Weights of a small GPT-style language model, trained from scratch on English Wikipedia.
Size: 2 heads of 64, vocabulary 551, 2.24M parameters.
Each number is 500 + 25 x the weight over its row's rms, rounded and kept within 0 to 999. Layers, rows and columns count from 0. Numbers have three digits each. The size before them is the row's rms in percent of the matrix's.

# layer 6 MLP gate, 320x128, rms 0.0671, rows 285-319, columns 96-127
096:476480503515587483523488524533502522512510534516532473481497485501509492507508490513502528486497
110:527522499533509472478537537484522480487507523516505463501519512464502514529470508544521495476516
102:524502515513450444523499538522493491514543481499539512517504544498500493510489485497513518498477
102:504548539526488509454483518470476535492537507489524484517478479486480484515499474516539508549526
093:466500474520485482487492529544476497456500485467506485519507540504492451525532496499510479453513
109:469502527511526580535517506526449509508483487499502477493516455510499525445470499540545498457487
095:519554490551506475483499521533509499479481479485473487503485525444483470528504520481461524467508
099:443533465516484502521473486499486494488480549505487481476493476466489503488494521516506511509479
100:502517485465520517526549524504523488525507462485461513464523523522500516578507517501493478516503
103:545520464507488464503494487502540503511510487504464484492495483439507488503522516492505506559552
098:497480512463463517495531491515478517518503497423493515466468455460500457470443489464493528476517
105:475481506453490522513494511490494466514524518516503489450502503514492476483485473481494469563514
102:470549558508498494493529525488512530516461468492477467511529490504487532500459556496533485451508
101:503553493549481512513504507528500528472494495488472454517492479498461497455502494539518498505493
089:481529573521456486526488492527479492497505483486501515538484500485515498508529512526510514506501
097:555513468451515426497488562476486515489546487476538437482479515493522539517529528525464487497500
108:517503525544530511510478536503478494493555494510469462516536507485458450528471518545501484491504
111:455494532530454499482521540486519515480532529536530545433513516498498479515471491552485515520498
093:502494549536505509516481537454461500506482479487486482518536488489499479514505503520514474503529
094:491505477526529519494502556500485487503472456487496492439530494494487502550504487478546482500480
097:521492522493468530526500466498426505522536519481510505518448497490546484509507484513515521499484
100:508559510480496499485531509498487510463491503488528497528538497509477464483508501552519512469481
100:491513516510487481469457486494508484524532492531458527478508465486499566525474478494493495482521
103:513532442482462502480532497508471534500502509465488510498500458483495462484501532511496506516470
108:523525453490491505469536488496481529497488495539463497512513470488471465495518552490489444498530
100:535489531478494523516530486515516502525473497443523527520516475494500507468505538498466482454499
105:508516493503522511504523488513485468493506532455505496471543475475485502487489536519483453485468
100:496493509507463468525474500511512515523478486492492489492520507506465533510481460482501493560515
115:483521499519476502548470530454481527464511508469505443504489470515488538537479491485479496507531
114:528524492528479445522520531503524482457495491526501498490494480488488549527495488507539463473518
099:534505442455498548498500504484484515489562526475507494492507505479481501472503507529552493534524
101:470480486440495502493522528463502499480522481481497521465515459484505465569513475522474518488482
094:508527488441527495448516494437526464515486483482508532496497484488484512530501513480506550500511
088:475501472504524473449469499483529522467522524477537508519494498504506501514515554474459510509481
109:531515499472481517503517482525454488523539492448498500479498463510442532536518536506508497525488
# layer 6 MLP up, 320x128, rms 0.0614, rows 285-319, columns 96-127
094:531546461493496496539517505528518483521452516523489528531513524508509547496482491543502500466472
094:488480527477484528460490520510501491513511499472553488485524502535455496502518488500467489497498
103:500529488537490477485527476513532517553515510514544525465494487487488514519534497521512553528449
098:474489516485501486513518490566532489511507490492490500496510476500467488503516525475510526521506
094:474517509489499545506481513478490519517486458463508500478516531491481516490487499520526509507520
112:459460514470486467481474496523539484545501480510472506503478477503484487520507477472532500499512
092:486472495492492527482506507520516496489484475506509506469530518477515505495487479484562481505532
098:487532522541513468487442518503486525515523524464489435553524515450485510494467525503462482512528
102:485487462514486511493555500496514478454530478524548509501503532477510491509488487519514544534512
104:483483503520532486490485503490528551502520527505502530504498490472545515512500516445523497507478
098:482490500491523510499480500510507509504544492455472470480470480521505505499454479440501494508507
104:536466514535505500503472497529486518499536514521476470508588519485520497536502468505475445456511
095:529527515566470474475474470516451492460477550465503502503496548496516477493507489530475494516518
089:568492487507463520468530534468513484495497484497463469505542482505466474485462514476467519506465
093:522499565474498513461528500498503475520478506507457524474520512496465476492479464497486542442494
099:514536534510499485455510529520509514495493525459519477506489560485518473535500537457491498477470
105:494517522512490500482507496489510508496470488464524505509504521559497554512513542535499500508466
110:445472479485504490534526531467560488515492444537475498519520482448487482545513489481530439477499
092:525508468479450465469493517526489473488529537489526471515484499514485571499463516511512480477506
100:506455519519500557484444495503448444502487523464466481528524502506463497479520517505519512492478
099:509537490496473553494544488468446519433566512531485456504456489484497530483502505501516501523514
098:504516484461485541528516500478486491484511553492516489471499491501470499462481483476541464470470
104:519483510520469485490483490528476492514532512505526502482435524532506478478505493537481511495445
108:517486527490503511506507512523526539504486515518500534477512538462517489523525511505554458556513
111:513456503492515491518504494486500520544505475520529471501491494470508450447483520485471483538522
098:529475491522520549502497509521481515478490472491552531480540504500515466456470497531512486546475
099:492466487541524524469463543517491510527485511521548475485505520492516510478528513499534495526485
100:494487504461490516491520484539476477478472505469500538482464490530488469509498531490565503524444
108:478507505457465496533539497454496565519478543485494503485484425472510526451499507461499457513507
105:438478516527489523463545456491498512487498477479535523486486508505502438486497508524513516490516
099:442481537520497518486523512458526476478488468510491489525439490558517512551530457497530543503445
095:525536461494458497526472446523551474480492464508495538497492486490490469496509497469482491513483
101:513490495494523490534436498513450516536479505495520510459484490506495483430476522487470492532537
097:499472481482551484482515503537497510558500504487535501452457538468466465486502499501492455445476
106:529488473513486482482471478528457460498466498497500508493510514506523514495470523508488483497527
# layer 6 MLP down (transposed), 320x128, rms 0.0612, rows 285-319, columns 96-127
094:486526521524499488521496502470484479501450473504494518494475450532482507490513483493525491486489
097:526497524519489514505532480468485508517504512526499453467535467523489503509494517507509477527492
101:496496494469473503518537464509476506475530458503496521501465512531496470440484464473491490468552
096:526560526475488497518495462493523441499493533479483482530482526478511519508517529502505463505537
099:500499510495497444492490542501480509485516518475461498534512488508547498532522493515504500469482
106:494506510474477504497493484502477545517474471494521514493525529531525483507486483523495516472492
092:525544515503503458512505519507496508501462547539489473523570517475547474465505546468485525518542
099:487482483510522454518520532467517478517524510497456520475452510507489512485480492490521436502496
097:526537528466499475513474503464493502503490511504505511490531512497521464476519511491515487491520
103:467475478482431485476457499500480517500471479502477543472502551529423478512487469485480481468509
099:561478490488486502454514466555509469523453514493520490469518513501499488527553478515513506496431
101:485474488481474510482509510495536507499478523491553492477478531521501483482478462442531531511512
093:497495528530484466525476526482476514519487525484478529537489505482501479550508505472465512487517
089:455466492500452496507483521467515534496511504477502538440457508499450476500500499490492510502467
094:503516490484497508506526477487505454486511524468436524506504471492519506503469488524523499540510
097:495490494511500493543479484522530496524554497484469478524537494529452499497537481522476460520457
104:525487488525474508522511494490496489496549468513519487523525520521497493519507552515405489462501
107:507476461505474489485493517500483461459507527532483497555469459484472532519530439517487460500438
098:513526527466471517482472528505504472486486526526486462497502461487497509503508496545508469534496
103:515504468480498480517508473473545470527518503511495480465529488478472509526495490456530528513488
099:519475480457473485483487475532560499493501512445473516441483504485483479487517479487527509477497
098:502489505493514482476480463462515486533532484487497507514538494488470514503482509508506492452467
100:490492556508487511514510509448468509540540477489489487489502455509486459520480521492484517503511
104:460530528497504487494485491503515486533518534524506487507489448521498500474525529514492517524501
109:497504482517520480470466510519480517471463528464486549518470502483467485469502499470473504491462
098:489495510536510476538536492460477485510538471492481499528539478484490466517518496517514461467504
099:506495501527551502460498462497475447502500530518473461528494509510508481489544464475518519506466
097:498523547496491536511474494496505468459466498500452484484492475488498491430543488455505458492469
103:485479548541524520475473499507473522505541493484481477519492498487514482494471511483509490552515
104:469504511495489527492521505499491518480483507520473485500504472476461489459474534522514515507547
097:486516497473489477515478512505502518496483498500481498509507442462499480480460549510481477474532
096:519516527536484513536500504484464516553546488514472487544493481551513502541460492502478485475500
099:520522530531481527553508472451455518542530458500504468503498489535516460488418483500517474482486
100:527497525509502469492468491497479491504530475545506486542521489511560492524495485541505513496479
105:492536494474464485542448468494491493494514511500496501530502471498519512517502473509490512512463